Weights of a small GPT-style language model, trained from scratch on English Wikipedia.
Size: 16 layers, MLP 256 squared ReLU, vocabulary 2048, 1.31M parameters.
Architecture: LayerNorm before each block, rotary positions, untied embeddings.
Training: a variant of Adam for these matrices, 80M tokens, 9817 steps.
Each number is 500 + 25 x the weight over its row's rms, rounded and kept within 0 to 999. Layers, rows and columns count from 0. Numbers have three digits each. The size before them is the row's rms in percent of the matrix's.

# layer 9 attention output (transposed), 128x64, rms 0.135, rows 22-64, columns 0-63
077:518499516541531493511461473477455527494505504494503529484542517485463556477462536485459522494515516497549488465480485471489545523522512518503474519496498477507483511501504495531523522493495437
092:545512494514457506495487478514524509497448444499454520495515483522486476455560503530486500485486488526461532522503480542511485467513442516491538494509508529470473517500501515511518493514480504
093:490486500541504515548482523491541506478508531513565537494480522475543552510491489506430475488496496476475496518468508484510441467463506505520515491512497505518511501516512456484503509501519497
076:493496488529560473520532463528453478521527545529489460497526522469557508480498475502472476501495500457494533518487454499508483486512508521463484491511494489482466515494533482486530494535511486
081:538532501465543442520491532509503490473500528465512506546485502481499528500480542473486488492459494506516455502471500509477505494487479505520530492472513495509514514486474513498548526548531556
087:519532542472543477472462483498504462482509458483495476507502533536485445550512483480530479480493500504504463478481479504497509532502524529501494507520506564462486502483496527538499486533523510
076:497514509503472514506500558522548517446516507472565515511461491473522493529494484474502476500495522476476468497468513493470483523448476469537548493471501492525536492510530481494497486510496522
073:437492500454462448493453504493516513511509531516487529475468527519442512514475508563491518469509504538506479502464477508525503514498458506516504500517511496493473505535499500539506518485503526
085:484528519462482505468524522511539481499501496515547539509479498499483494515463488494498453470527524457469468542483513473493511498448477504513568500483504491494534508504506496480508487543475546
080:481505488473530530460538534488468500502524524493504489534489444514501474459477514504506528492509481521498463511502526486503495507494502508472537485464540472475594500481503496483526496473519520
110:499471570507495508480495484544495506499486491471553530518481536497454478550491516528495466528506507512492502482511467468525485528450443483524499497501495524475519490509510482491456479487515481
105:497453525487502466476528488479494500515487512539472479520488500498528504495560482496503455482481500554474465465561476457529528482495499499458569506517514509497501496498509489511495474501496507
113:499527466501519532498495488479513506466500408484540521527520458474506509490477509504486492513507520488515474486467549472492504505490488561498516533493526504514460510459480524526517535510512487
097:493474484509489497517528527530548515502489486548493505528471449500501454526477503566491501505502480502501480483484451493508525530480464543518514519500508503501497524482481467475464489451543519
089:506537472496486466492507537480529476486472544524472461528515516460491501449505548521530503476486549481510517534486499533504478452509541493521489499484496504513512502473550491471536493498508522
094:485512521501459492534481491502539518500519475479514471506487469501559503525502479502484515520541489498513546500513472487469551479538498503479497516462473466520515485548478529478540552512477516
100:475513494514509513548478480528520522505521468500549481482490421503505480527465467465514495505552481509499466493511482470502549527492478540490498483511496485493477494516474504553474509517476483
102:482472509496535494510522504529479517488491503511535549526506488536502451540448516547467503498540509536478478486513479495523510536465505462541471461487537524482493510509480484506462494484510480
108:502509516496500516522537475523450537509528530512519497488504454481509514447539518504541477472540468522490551450492469506499503523514483526491501471512457475480535458523497496489496514478494491
105:481485553533493518546497444546481488518542494506513510521487489505504494499474502502469469548540481528520488472506466476520482529496460518511547494494507486483497466522489487485457549498481485
100:506492575506483522456495501486484476481489486520531499511518519514452519545469507473507478509483482513519462487481490499505471516467469501476545535541480523476487499506526491548481450525489509
131:522495431478506461482496515445516487494479529505451474522506494463501527453546499504488502490461516479501518512488529530500471463531528537482497516493498498524485530477519487490551520512521512
089:523518452490516500499496493501500487503502470486478468527518483503550538502507464510498505455518470505487532498502522522453496492549531521480525510456477456538507494487502507494499512473451568
118:537503454490512531475511490473460466505461527497512490509506466495498539459544472461509519493470482458487482543512539521520508488486526525464501519522488523494463507459499494531529459486502508
091:505516479506503497513457506484496488548498498524516471460515442555520484502470476462544558525510477487495503491518524483509545511495491535467503478468523473494472501489485522556500490512493521
100:502508483493436501515497482471533489497475504497470473535503527453494490518481528542545524500475517470497530512464477519491472427485485546511554501491509496489492500522509494484526522528490523
089:519509483540503510475535464482495518501481452483562481487521435518513469454547483458494535498504469505499503531477546495501532488479497530460509493504494514504495496485496514525506459501500524
122:546514440469540496517519510462472493493484545513476451483530515498505531466528511487492490459472539502502515528539533532493487502518540504476457492462486501494499503473510516519514477474510518
091:496520474522532463475490474484456471482466547479489482521512489484517510503530464488479522497474490487494507545505535550480497459512569485478488529473477503512474500507512524496550492509472526
101:526488456457524486498477563483553492498475467502474506498459464487530486517519470492497530530474541499494454506531524509511535501479478503503509518471523529501491542470476508523499525484530490
102:508522494485489505491444537476523516495468498510479497477529542500463495483449521479509515452477536499519495546464493508494505471511538498507505507528475486499452527512536501525529476560522492
106:490504491479519473480462564460503532495484502538460465525531492512521528503451473499529490499475497495493478484494506512477468520509529517499544537496477485537457539452515485508509503533502510
105:536534454494518513580489523505537502524535467518481448493494449512531489474494505476525490463506509509504483501542513498494552494507523511465486491460517483492475494469478520524493511497504506
103:493492508493470509515556561515502556495520534543457509477501485523494511482458480480516525467504499501513481469503522518489522509523472516539487455532490480485518488478491531538458494486480471
113:567506468522516496499499505482465469534483483507505485487503418517526503457536493486506531503484487496512458543535546506496514523503532529481510521476528491517472507460472507506510506511504524
087:507506449509495527466550444499436496510522556453507503505530505462494497452524493504489506500519511485488523535486519493498460465504499527514521503506541483523533498497515468479498508494465505
094:485467506523494478438484516522455493524475507532466559505483560506444533485533515524482514507484456512501500500510481502506444524497526485485472508536525516493484513505489481495490513521518495
110:473499521532481495498487440520455518514534502459492506512525502489471504519558474517502442518513467510483511489504507478481445479500527508465488538530501498496541515538500493455503493526479488
101:531509487483505488557520505505468479530536547526486486459476433489530499465518512488521527514519518514503500502562490491511550526508522486501470479468501479470505470462486504498471512483493484
105:492482563516493506518483457553508497497502475520522513530475454524503502549475466535490467542512482525514486474502475478487517555475480516504535540502492515496502517485481507527449501486512502
102:475501509550459491479533449553476499498485488502499526498524528498487508537457515543470504484523451500504515491472482526474445496509497527524490505498524515500495463513469493446506518482477524
104:468474564496487527500478509515509521514551469492481502532467556504525466527490489482486460538521488538493464492517475438498487494504474469505543504498509463493458498511493505508483515517499490
071:508453478482517488525519514455413527522550551494534503460488514503547500497529511488517503531537519488509488482526496470497489500501530504513484492490460506514508499494477499524530495492510544
# layer 9 attention value, 128x64, rms 0.2, rows 23-65, columns 0-63
082:500509511512505491489504501520496447477516517506536506509540510459542455482504503489526485484477497500454496518534569488533502490536491469488440458508490487539488505501483511531471527482490536
087:487508510483446497506531488462517483473525505523504470481487458538444509502493497514493502526489509503465519504501482527496528534469533510477505479527501527511494506517474540510534462415493479
080:499498529512464491484511482498502509542494496558513515476481483463502474478513465510541529465530513489504501501456516510434522530454490486508540480523500535518509501513553479487501514458470507
076:482506500502472507489476470483492477538467516516513438529463519521479549489514461486506519531543496524484508470484479479484512495526513457545511472487498548488498496485466521496526514489553470
082:515511480536503508481474512505497510510487518504501506518485493475511544473504525505559502487511495532544514531504503509473504478534477471502478519454483466500510487499528557433458552528474484
073:482471493498504498518487482434512484498504516534480430500484486540482524486492486536472489503484456547507512523462479521475498513474525519479488501522502529484506482517441505534529474469524482
075:516539499500497525523506490513458442497475508484500541496506499503483475540505469486468487489497486523493516555510499491523507470554516550528497515475497503503494514487538463485547552455488489
085:524494498508522488485505511492494488473508519537496423510497462515517501511491514526467510518503485563516489482463448543444483494511504488507507490527481502511490529500450458507537493451505491
084:506544494502519487501483541499499492512487491495501469507495526490459492526491512499495504528551473505546503494462464507464482491509492523506514469506510521455480478518445480488546452521562541
107:500454478523519514513489469546499460488472510500548517517515492517514487532474451492463456493525498513451474487522507474528505502504520510532505483537513516494526465446452503479483505512471488
096:513449538482471448518525521510484504494475511516526467508535458490461532425519504493507474499476496535493483502489465494515486519515511441494529517536523505494503507462501514502465510495492476
103:503565474530544514452522495433496496523512494511486513524470459487465481511514514478534516518507491522504501487477506505502476501455506544481489504484518533530490532535487512513466530516533525
102:517502473512497505498532496544482490523564510484498495491516438493535474505493465485503512489464484481442451532535483544490518521524480503512501514518503541503503523473451483502490526469499514
085:515551507499451505511470496503529480533524498436494469508485518452498522471500530516523473468461543478475536515490521510496510505539480476498498477479471468494455487533514489515515528519522483
091:514517482503485529470506509492460517490519498464497523492500509500523504484519497489445525524527485512558591496513479515504505453500509498492506548487510473521537474473475471503475519490452496
101:520486482513521500486505518493450516478556475519492542506501456531496470509493471447459531526565490504511506539520509517528501524480501509477490518520530494518483541485510505514442515505486515
097:489501455466505498531490492517505475461492498546529467503522471500513509533494477476469536468531492467455469546506483478493533520487509521527488519538492549530510488473459500504475522470521477
108:518449488500482462533525438530480506502505476489488495513527485506468505523508515539477492486477498466498562497486490558519501489536504494494495472539503487536490497511526501445492499530464531
101:510449483536488498521541472540449500446513500535510498521504507498506453525494481506477513520524474496511496495491492450542488471520505473527474479519550506530496503480457522488487544506477503
101:505451543536499518493510530529521439462460502550513514509510495524487481509496496507485500507482500544501462466508512439510482533472508473482518493535510460471484517478518516489489519517492536
125:513521514500473494490508498471529511541490512466470489495496524456471518455522543520554492518446530493489512498485500539460491481501467505486514504442509514481494516536531479548508496517538507
086:497534485485475509494522523481487527483494500465479496516534512497475483479537483525556525531485454512543533511469520498444497506497469506501538528488503438499492495525519483476507500466491554
119:479500505483506493495501524454504489530492498507472473497503502503458516499500511519546477497439498523488455506503533516510477497465490503478527487507499523472496522528565487565512450552500527
089:494516490476513475471535535472462515495511487525505512466487497545514521493497505457533549535504506519532484510527510496516498545514497512464492526484511463463467468529543472551499510479508538
099:530529504497438528476507552522521506471545510448506519503493538473516503491499510498541492522460536479461499478514474513518482465541508506482486482482512446490462493497480497501481526514485521
094:486534486486507515469542495447512469547529496519484476494502469533438495507485513496532493528465483535510512552497515500485479516497514506474492494494470500469532534493547502529483476543473519
115:512515491487499450536468499441516462535472509458487467481518507487477522481519530508542491466491508504491507505500508504455507495496506492510524489457489481492500508554550497518525473529551535
091:488510512463482525499481515464507477489473509499491480491512573466463526502518510498509505524451478518540530535493527487474488477483490499513529495497468510471485524486564484543500448517527509
102:502541500487525491484483516472476504539496522471491500485496467509506510464520507466547504500498509501503444476531512531496532515485501562469496516479502533499508514478461458562483493487544463
099:517510510494494531512485553479543510494482489494488531489472529516523497489488540460480490497482565527500514498465495481498503516468497513464517505454470478482447530540539553511505527485496494
098:501500526516498488490504551498501486479453496521506553509504501493482513466521510499510524526438506483511475486468502505463490545489482523496535552467502483490428503515506488512518545456506513
104:520552490509502453497486525458449505532558484465476459488512469516515505456505510467532503484539521527541501518514498524486507506500510517495504508461496486550492537527516492510516520487517528
096:495484529516519456506510512482521552465525486499484509502511460517528480536495494532492534438503500405536480482486485495486528527551504486475494515515473496495480518496506518512515503514510504
117:498537511477529497488519511459455506557488501504479431495497497508469513491516510522566504529475495522499479535504522490482485505478498511495492499479489521481474549502549484553509475503516533
093:503514481481490521512521488492511568486510505492484492517504532471455521516503540538548468506470483460436479524464526510483468461492493467490502464511481488500509466526487525494505479541507498
097:470450514489525505498522492545511528525447503550497487476516516492494484531495494536498483494506529529489486515460496491498478485515478516557494481525515542430474495495516499493513464473543485
107:498432512512482536504493474536494519510496493552514543516523508465483512504497492515484460541530488518525508523503510505467454429492491479499498493508504515489501471477506520441522468518488525
095:512514486465528439531484464497435512534513503446486431480496489496532547504520511513503497476531520469525480505519500519528516508527496464512499501517491491537487509498504483515516485543515501
094:500459496531501527490526484533450462483498494529512510515530459505517475529494454475470511532487458511509454501511495461507504519490487491528505527531557511508502503433492509488494506498478540
089:486502507500460541476533506513498495487533504530514498508517518476504461576493440540492517504521468464471530513482493499498484456507501483556489482534487508473500506515487512465504474467507534
097:506466491535504486497510540499474542453495512533519540521500493526519492468509507465473525493507494533526491483484479451509487490489499489526490507510508502529507480455452498472520557464464448
072:456485501516480492508501512480454527504496513517507477502493478514513471544491454474504479505530530490513507556511545498472498500529510485493519462445532489483495494490554519494463541544462509
072:498509480513445524491493463556474486503527504534514521496536498509514514517481444514464504529508524498497491529475485506475488483453510483496494488524512473525548492502476522439480521557511500
# layer 9 attention query, 128x64, rms 0.166, rows 32-95, columns 0-63
114:494500482495460490521488471508542464500506495511487522527496505441448534517490520503474489513435489503513483532496496530473523546507470531517508564504495476472512479516485480449507498478488495
129:463497546472507534510465499526465520495496548488496470523480509465517447475478493488480533521555538514517518513548476470528517514495503492474517503461516469501469505508477472498481493521471521
104:542502499542491509484537513502497467503472476500521491428495490500467513531526500523511502498480486482533485555483476534499477440502512463517465503521478525482482470476502554503498523512482474
066:532524467531507484475550489483466511491483491491493519493516498517442542480522513535499491484481461481510500513488508559472455454502537481533495473544498545522506501514527523512529505500515512
070:498522513501454514472515508522493501464489517485496450496503532511442510517489480522497537476521470490501516475428486534475499465549508448516532517496517544514479475516491505519520488525510491
068:480527515480503548502503497487486526521530496463501553492484505452512524472478506474488515464497505511511468463498530538484540526513511524534481533495496497490490553464501482482518529442544496
091:507491557526469513478523514508498510480538501507482514480475501549511477506473508487492554552502493535548506494484490530496497540501475497486473495538495476449473524506470512478437511493496520
099:485519546513478499525521528542506463525482503507475504529451472508499491527516470518502494457499528513492503430531523488529540508469453491545500481515501513452474483510483510537485501491490493
125:519514508508474497513505505530517469497494499476525493479444490507507474522557487491534464551505532457454504531541502506550489513520499455517488458514479528483469487479484497524468525511483482
130:469495485452513504490476490479494531493521497510456540541541546523499538481450520493489490480474474492497495459437520506478516500498502535524499528518500496536512509502518511466519458485543508
091:501493523474474501508433501494496506497494490485514431486510524499535474516500496480541499525536530474487495551536523467536511506485501495501532532472535474496473495500521501524480461528474546
088:529485523554455509489525511488500502501504478484524501417491503480466480519545517537527461536460521514505511518508478516537472478500488480519460484511499527480488474474467517525525514488500500
093:533482486539445535490523512486504517510521489519486517453506471484469490526525483513501473505492497506479462504492452517541504478499471482562478486517528542492482470470469522507531531485519463
183:543502493538481491505548531473526473519478456518552495447464509499516505537547525530523467528472494507499523538507504508499454489508472508492468506503469491481511494460505508518467524506486505
094:476523555506473459504494459524461490465504488519514500507530541535508465530509509499533502515533518467474507505496527509518490483498475508537471465529515484510510537498506458509476431529503487
089:478471491522522474509538535522490513522562512531474508500466508475500503499492506509502482492481465510512445485492512505505496552462516464505456518531433465526490490475495532522487495533517485
093:537492497468506529531468488507507525546498483479462494459511459530489456505547480465520549523539463466498503517473530492526493519517488480477513504478490516516472533474504503534470475500480524
091:491513464497494469497510504494471537467483529524486529508512500454489519510527511534480532499489511524525499483489510493475470463512515501520482470553484532437465482427540501505510487505521523
087:517485495508459505519479456464468500532488520584528442513501505479496506526506499518502470503487514460511483467481556529506517516489497464482488496499507505475525516524497447480491501508520470
089:468488474520509522471451511523487460546532487496511468505528534534504493506469487545542518514480477490484471498488493519502481466463538533512508533469490536501497528461522513484508513468532466
083:501496542525499539532439486539527491478506475494521482492502468506498464498477483507538530517540482496478488484489461478486480541499497495548506523554543471495494489541457493507536514496509500
103:527430546450522487491471473498542507476494510483518519486469531495495516499481533488509540519497505517518475525468499494499491506451509474534518514474478508494521495506538465487511432518509503
081:477466540512505505483527465492493496474515491477516462523480486475490441546519537498500536514523473535525488518466474472505526525513471503490511522522517569467494486509495488525459533497502477
094:545504465533468517496494461491519464503462523460481517467479470547507494473515516499476524480514480499496532486550470524537507453505518476466481486510483474528500519510536502508497531533490538
088:471484511479525528470533493475550471511433525553488479500508495493476519531497444487484527519497464516514486513516518507451473501513516540459520496510489490493509454484513464523510492515482510
084:485522476498527488508472495500502485469484493443532491482510469484453506510499455508464497510488485475484482553467482489524519515516518523530500499483460527494480524510525519521442486487576504
095:469483474502467471546488435526492541519495526517512490491473512519492518525506512510506497503560479490504522504538466491503473537531488484522450470494504444491475513525496521480528529465498496
094:477502562462505500507532515524485501469496488522565544505492516487513463548491450468480499511534499470529449528526512495479512520466488502481531488497498470518508520505505507505490461493492537
085:517515469491465468496496491540519499480541493555501486459475483487529511525506439504491552499504524503479497530501497485505537525516518518476479531498496466518488526488532471498452502541469461
081:528477451518492488518526517512478509499526515522495490470533488464520539522489513506556507502466504463521469500493524502504462530439522521535514530502546502469484482483481467473454515510518506
099:497513510501478470465491482469502513517564488504486490524526493517540513500503533453524521461484466485545519508447538478476521514534454492477476490524519511495521509490505543507547487507490530
096:475452517508499496528489504509504502481497489541525489503501485477529528510486447505483496507506489501549483523564556467497525510489485539541474512522514474518453490448499506476502487498455520
073:504464492498494521536492470505512479524488511510519478487496470521470488511497512501530543484511496495488504526556492523499498524449505468498488545539465481522445499447552513507483470459528525
081:495534506527504539461510517520521484471510511436485497513482517539487471474496495471439495491472490509483543505444484532535494456528501470493506504506505489522487516524469498511524555495476503
102:492457517530541450497472475490523498489487484538508505490485509512474524504490488504520530507491507514503444522517520461496484542474519575499510514497507488491483502458521507545460443518502494
073:494459511438506459509479514469501482502485520536503497492484522502479489523479500497527513512522548527537471513511494420508511537459508527454494524485513480499470508494518462499460476506498518
107:476486508569503474544522482494503464501471452552524477482487479477503533517540485536536472540520477506504474525531518507488462490491504543515490477513479514503482501465518520520474493517508487
082:522472487526491510487504532567522483478477530517505544499473477489520494502498492488515500534522477495495489537509457454514474511462542493528439463496449525525514470495475491500478472499490497
087:496510482495524478482508504537474464518504528533501489480498465501514511496504455501492518522524487529492480492569485490502487512436564516479457462496525493494477503515507469530447481535502496
091:503510487527484488535503448481456505514495502504472444489485499504496518489508470521489495501516469488491539533517516556497460457570508478518487519516476483521542500523522495472551492503478501
071:514494514507515549446497518541498521525510483438500461483544521526530485481495507467530495498489467511464527441464488493499495473551509478514532492481467490478510480523499512519526496503486483
073:482459460473507527552531499492454470518489523540502495489513477487523542515511506512510531521507493465525501478509499500496499471499468456526453542506496505502503520465485482508486456523565506
076:503544506508454523493495500523509512489491501448495532537473509511521461519482522497472463476499517521507543517506513500507522544510490500442523478488510433498489512543453469487489528490472508
104:476520519461486543471504507495492512489524546470501524541499486477515425517460539481477514476514534500485523494503508476545565510511468485493491493495529497493484510506464470474484511483488524
126:467465518463529489486482499518495502499508535537494498531515477478508471482464494473516523488519546516511504487518488452523526552467535529470508499464520475478448525520477454491480468506490515
087:516516521471491468495506538521476469514515508559524527495483484513488481504512467523497507486538549527501467463519509500482498566478524476534497518498526511471457533470491494518510514443488486
089:495559520519485541494510519487502491484514485446501514543489473523522488476493519481494503455543490459494529511447508538533519498535471450503478462501501534531470470512507519484503515495486505
091:517474509522527485476483523490465560502529513483483455520499468555512500478490524501501492483521459503481460468483467487510511495509531493525533460459531510538488554483508518471478476488496516
081:473487505486509482497471494491492551507497510497544501492505459498511498506514519489547486472551461508459464494521521467509490547487498536493513483476493470511532496473523511562455487557489498
080:500497506486506509443558540488537496467511514492540491499485472491554441527490519492504499503525515464468480450500494495495503512476474495528491474545516511482460488498453496524494530514485484
097:530476474519485570476497512488478516508539504477500533516506475538504462496489535491492537479526464481479510505465474489512525487523482444520462491461508519535507470462466516496482515477519515
112:502514529498514492498471551500545498465462483524490525543482507483507504488516512479502460499467512511517480505461534512519481534504448545474525487497491550503483542474520500471469534484477464
090:504496523455532527503468544448535520462517510489515525500453543520519490522499484461499460543494503489500435501480529493486508512487466477527519493513471507497470531519504510543485508508507486
079:476528498487500476447486533498553469470475500500536523497500521483514503507515503459511485506523486509449479470526502497496463499473479526490510449518530487508481532505532477565496488535546501
093:511525505499517506440492550484516513508549516462517522519509520544526490481511527466496476526461484503490482472492529531514496503472475477460491460475521487509481524517500504548446520490537499
082:521463486509515487490473510499537436462450520469538514494527523510505496506518478472519499521423483530474484500528523515522485478486525547475498519470518480506525523463502510531505493495508508
088:490498521464502488507486502480510506528543511514476494509487514484468498510493522513507477522423522499548499522491514516463516526472501480530500522531433509458541493462475502486529456467515512
102:512468496488510460495520541542489490465477501572489497508473516504491485538503480524487504521475483530513455487506496523472502512463521550527498502508490566494478521467487492508470543481506479
088:497447510448535449525479480486482531509463506563506487489499492510493522511506470517485489528453504533520463494514537493482503528490522536484476526514485481465483560497493503519493481495504473
089:514504498490515507466539526506480458479504530524509533510502459510512488495496523488521493527479496511519513491529501494519544538438510497449454471489517504458476488464465494518436517467490493
094:503544531505465533508524505517546485475497467451538536504489547457498477474517488496477491492490539472483528497477512532499504518512449444465507513528488510489515473504505523507540514492498478
091:509468529485486483485514525503485476517536517517447456498455476520511510483469562529503522539490490477479511457468470508476490478484487506536491481520496530506526545497526540487488495491540523
087:506471493488536493470488520499499486512460517515507497488500453523523557483510532512511493527493470492491492451533514495506491499479513555476516479503532488483520588500505493522438496498521490
078:542551508542522519475489506515490517482558491496525534512520485523523483465518470446463515484530506519495500531472518518515530534523472454482454517490490504487488489471467524496486514492488476
# layer 9 attention key, 128x64, rms 0.171, rows 32-95, columns 0-63
118:447491502480522514478482484478472511485530521524479470535534492477532471490441507480468529477542539495499508522492481471501550520453515510487519500491529537536461505524500513492513474497514528
092:484495496519516531418549511512517502487513541477485497495500477456522461471502519508496498498505532537520515491496507486539513480498533509477483447477534538458468503495471509504477541517512488
091:531508484502485452559484502515510488497498430510541530448446517524485516541543490518503487533492473493492500520492516530481470521500480462493473533514458486499527507473517505515487499505491498
132:530501490520482470551505491515510489519508418491545502442476489526495532531548493517525483534489464489473474529494523508482467515515461485500487530494474494485538482467507514510509502517502491
139:555513493522470467550529503494526493489476442511543529450471495525483498506532512521513474534467480504500509521506510486458474516512460467519471524490492480482538485480510512530481508524482488
283:539512489523471490539503518498521504506470429511540515450461526506473524526558509528514460532478481486483476513499519522496451499498464489497474506528469511481531474483499514505489518508509482
085:523539515514460477524440505457482477485481505528474526492502539484512512561481488475508465503498522480464427512497489497480500484501507480499510527481494490499510516563515492501504512542510526
092:541480486508477494487531500479516531496465537527508514523496440475479498536495522503510457566465512516467523468506483537505465516498530529490490491458482487499523528530476495477500509468536493
080:516506493489505534535485495484499493532495461501521493533539492505495538508489486505503452540461467489466473501497518555453452512506453491512532523554469478537529493523486502493503505494473502
136:461504500473503509460479481504456532485528558507459489547536519488513471493432506481467535487517517491509510519476472500487551504487529484519519530479516494527468501529504480482494493495511532
114:493447524493483518489511480513499486456509533527474497509513514470523442486466515496469538486541566502565508498515486474508546504514510469524476483476494510503475483475476484485507517514476487
055:532521494512476430537503501519507476497494432519512501469461519494485541563497530508485471540486503471504495539514532543484491542493493495521484499509458498495511501486528513496468485493494490
060:511523518527491464531475519515528488487480436522535514480454510476473548519527494527509492538477461504489515488535539545462474532502498511518480495483459483485524467483500510481475486500477505
081:467494500454523534483464468496466528493527545519465480551545513493518471483437489474460514479520529487502493511487486481496553525470508488507528515495518501526477512533491507493496479487523519
085:541488499521503502479523452541492497534497522501493455464538483454497492498473504511490484512491530512533502521518490492513551506526510464513463533454490491484496445506507479491554489545521496
088:474486469496522517491508481459477534489471537486470477541475473479529535482464466524500537504547502484489505493452520516501509445485514470497541502501487533518503537542494475488523485524490521
098:476483518501466511477467488487467495494509505534516491545521526501551487523436505492491541491526516484513546504489494445521535472474541503498457527471482502499496465509479533516482487528494528
088:500485479507493520481500480508492520492530530503498497474524488513484512475476509453523548536494495506524441522528546480502445510511522512477530506504492518477475543505501487475473493557500433
076:544480554467564517504530470496519521510463503503537492499521486474552479500480492483496530498471496472516501482483522520500516514491470494447465494532491464494527482521526542492527480517479481
089:521540496525481452509494516541494511491483505502505523518464503523477512472549488498486500495525484469515463505449508512479541501555512491486475484514471536461501440515487499512561497516482488
079:509500578510492464497528522482515472460488482508484510449458492487476544491486486505498493485492534494494529465506485510526511526521544497471497486449476539495473471533513508518494471469516527
097:500522474447487514536518499494504476498531450524488507463473479477477506530534499511489538490528533529524506516495522480491486526479488448536451464513484528466529505533486471533499520482481483
080:509534524465472532511498490489473490502529519479488543547528495500449478495425529521495520505501506462526550484515470482508505540505509466480530510518483502522449478520519518486487494493487514
093:495523482548507512469516509500487483473542501450511515512525528519521476522488482484489487484545482511491491524501481495485522482525482526483473497468500431486554518522483479520445511477531546
086:451511466472525491527496502461516517508473491500479519513527479557507522492502534427523544513495513512539518489538466467508513479539479486469492516491517486490468533503504509522505455490483506
079:505481479481488502510490493497500524514544519517492469530500522466487471478460559522503533470521520465509526522476463494481514512522549505442484499496517497563485506505456462467494511522507514
090:507513487522498502481527527495487460499523465452509504468487527498531522482509451520474474524456520504485509460479535523472499486541510526468508491471502522507563470507504526500472505554477523
086:533445466471463481501468515495520525549517490500488496455520519487515476515488547534520494486493536531504507513471475492495514459464493486518515523490466496474465493535497472473523525524453519
085:516472466464554504470489529485494529477502533503482496559523536455527471503489475515496507507511513485532489535485490429487507486491530504485529542483531482509483510510503468508502462515518528
078:502461554487520489508488507473461528488516520550507526519504507476538534501511471483500490509506517510518480469499521503486474519477495535492517496524441499496495481486536456490543447557485518
099:525500510553490548524478502498496481505454468497515497458498523518479504512512468534525514507488499492504451490523503475509487485497490495488524531517474513498539492481491550545535436457473469
085:484446475502480480528494513531534524499486463484530466483518556491513512493522479466504508566500522525502503496498524515469470465491517490483530510510469513497484477533494526498538433491522512
071:505532482491511496472522554520469492509559492483512521532526493479543482530503477446495477530529498539468503525466539496473501460525471516527488459492498501522501495530474511505477521491521470
064:486531473452459505519485518506489557471488508528482510500484501501486466493491531470527483503514489470540474499487523526473500473509490549508515428492476484512515553518533486485511496493537531
075:514483473509537443498473455505496514540461532536501497472468513520515529531482519509508517495507499489508487528553475525505497546527498515493453524465468458511471461485523508505492480469502515
089:501516559509522528492512528522481526481503504493474538510481504550551430500470471482510478517493473510500486523474511508516537508461527500504514509494520482480487453536453482529517483516526503
112:511504488477493475542495478466479509530500473553524489436478508539498527520510482515541526527526494462525492535520545525492474523505516482508459518508475462492514505483495460500505447500482509
084:505488518498541488527471486489503544485481479532534499501468494488529543523505513477510522499471515520488536507518523489491523484520496520492441463490480450516533483478453551485524495474458535
087:492531457489492499477551550518509489490478488503519529539474457478492509498497518499497530474491493542456520451530463513503517531539508520491506494523520495466512480509466502469504521474469552
083:501556458486489494508525525525461533564493504490486477493493480537461489514506490523524538500518456510513518542536463510477515518490536467494468524486486471489471507508489476482515494473523539
081:473520514503537498500518527523497493455492487499553505509469537501534511494500468478493522477513527509501478504546516474520528480490470485493485474532508528497458534517510528538432527501443505
085:489486523558514509499505557538537500504524466497472540518518517504509472452511527466508545510504501499526506480475529490488504521494509518505481447492518565545481503513482476500501501483502459
084:505524543460494518488522490533493561483454478514473542497463511514499460502487480491527470528500455507501498508457525516519506480516513548519487488464517488461538502510479496478530510520543494
099:476483529495514544493502555507515491426476495451488484502486538501540489512505516515480450498493501543486548487475477463504518446486485515515539502479496506532512488519495537485484513509494501
124:479499564497511539485497545520511517425513514461481502543500522505530465497478493473482458495495492533468504488488475490537536484489493522486549493479513501490480483536468522523483518506505509
075:456514491495501513490527493527508476465513494501508527520505463503515513520485488521483519510496535545500496492501463472514535473543489489533526494526560514449437476489532521473461519517472476
081:508506571491489526546452500504518483503485487499460480523493497472437522494492492461530474477508503480556506514476509503507540483513498475521509452523476518510475511530482506510499495467481459
089:506536506520492525521487530481521520535466479500470484506522506500461516454513523515504493460463471490488456533507450497523497478515485512480537528482487502505465512539500538464493571487501498
082:540485498491538479509481451517534518506516488509531496521495467508497547498488501538549501482495500497498440524530475499520460496524501499455502482544450515458516480538508507543477508506506505
080:474482570450499494523471492494524483447535493532485508506443491469485555532472498497492470510510516490499522490517534500521517494505487512508536454468513528511524475489517502496479474500465504
091:504486508528498505522486462489513492528467495527477464506501496465458535479493552505510489489457489468522527548488456480480521510504489479504505499545488505541533475518513535447530544477490484
106:495484520480512503522463511454519498506554457499490507496526535501545500493518465462490494516538519479520436522480522497510473498479505545482495474521477514506480538469481503532475483520520450
091:506451531492497510504469504464530518521504501514526468497496485501485531513449468479511494511515514491532468521462530469516479470531519516496501465482467523556491512457505465508486499560467478
076:532480501461520482496502498507520518499522492532504498494501475487514549540485496452521494507507515469520460483522554513530496497499479534485530482519471510508513513477472450564489457502454535
088:525487509470462504487502492465531478533503475500483496509530459487459535488491519453523486525508503441522502525459527519523497509519479519492526458506468559504559516493508492516498469515479495
084:520484476496521463465514477496483507537531527518548508502519492487506519490493510470511511543495506474473490511478501480491537515476499574475487492465489520496548554514490467546498474502544521
089:445497520495491519480507482506489465496482545481523463463508543538557472517493529479486513500512502496505517491433539481500518487471488460522450498499510510487523501510527519516501478548512484
091:464531483473519487505500521514490503502529502524480530493515534506570481515480502521480518505519514511475477466523482495498536501490535562481512483503512491471490529450510504432474516510477454
078:464495447485503517472546508513481502527491531488512546485489491527523472480482490507472491503533508534466469482473447483509470518520506528502479524499496510470493517491545520471487526545557478
086:467477516487471497507524491503516415458488507495488549518482481467498511496491499474492489477490510513469560499456474513498538513514499517484490456527538531464545490504499537488487512502505482
089:510469529454483482512487470502490521472510507513505509505514517476504509529512465472507494540533545478529496507487564493503506485488508495535494497482495512508512492466523476563533416516482484
079:486534467490443539501461523487506494485440509519458505484515550524524492511515544467492514501519450477516484540506505514495549487503480499485496517476478495516496508495544521470464505504477525
079:514520462498497484498516495464508466518481479535476532515511486519480515480522500458491486484507456490498489552484490522524458529539494556461519511501500523452524542482527517524480530496540528
068:456462486481487500526512465473531512528484481485509486510516408501466518502481493497504509485517535469495518534487468499502504524527508509552500474555501508489497472537520509510536500477498468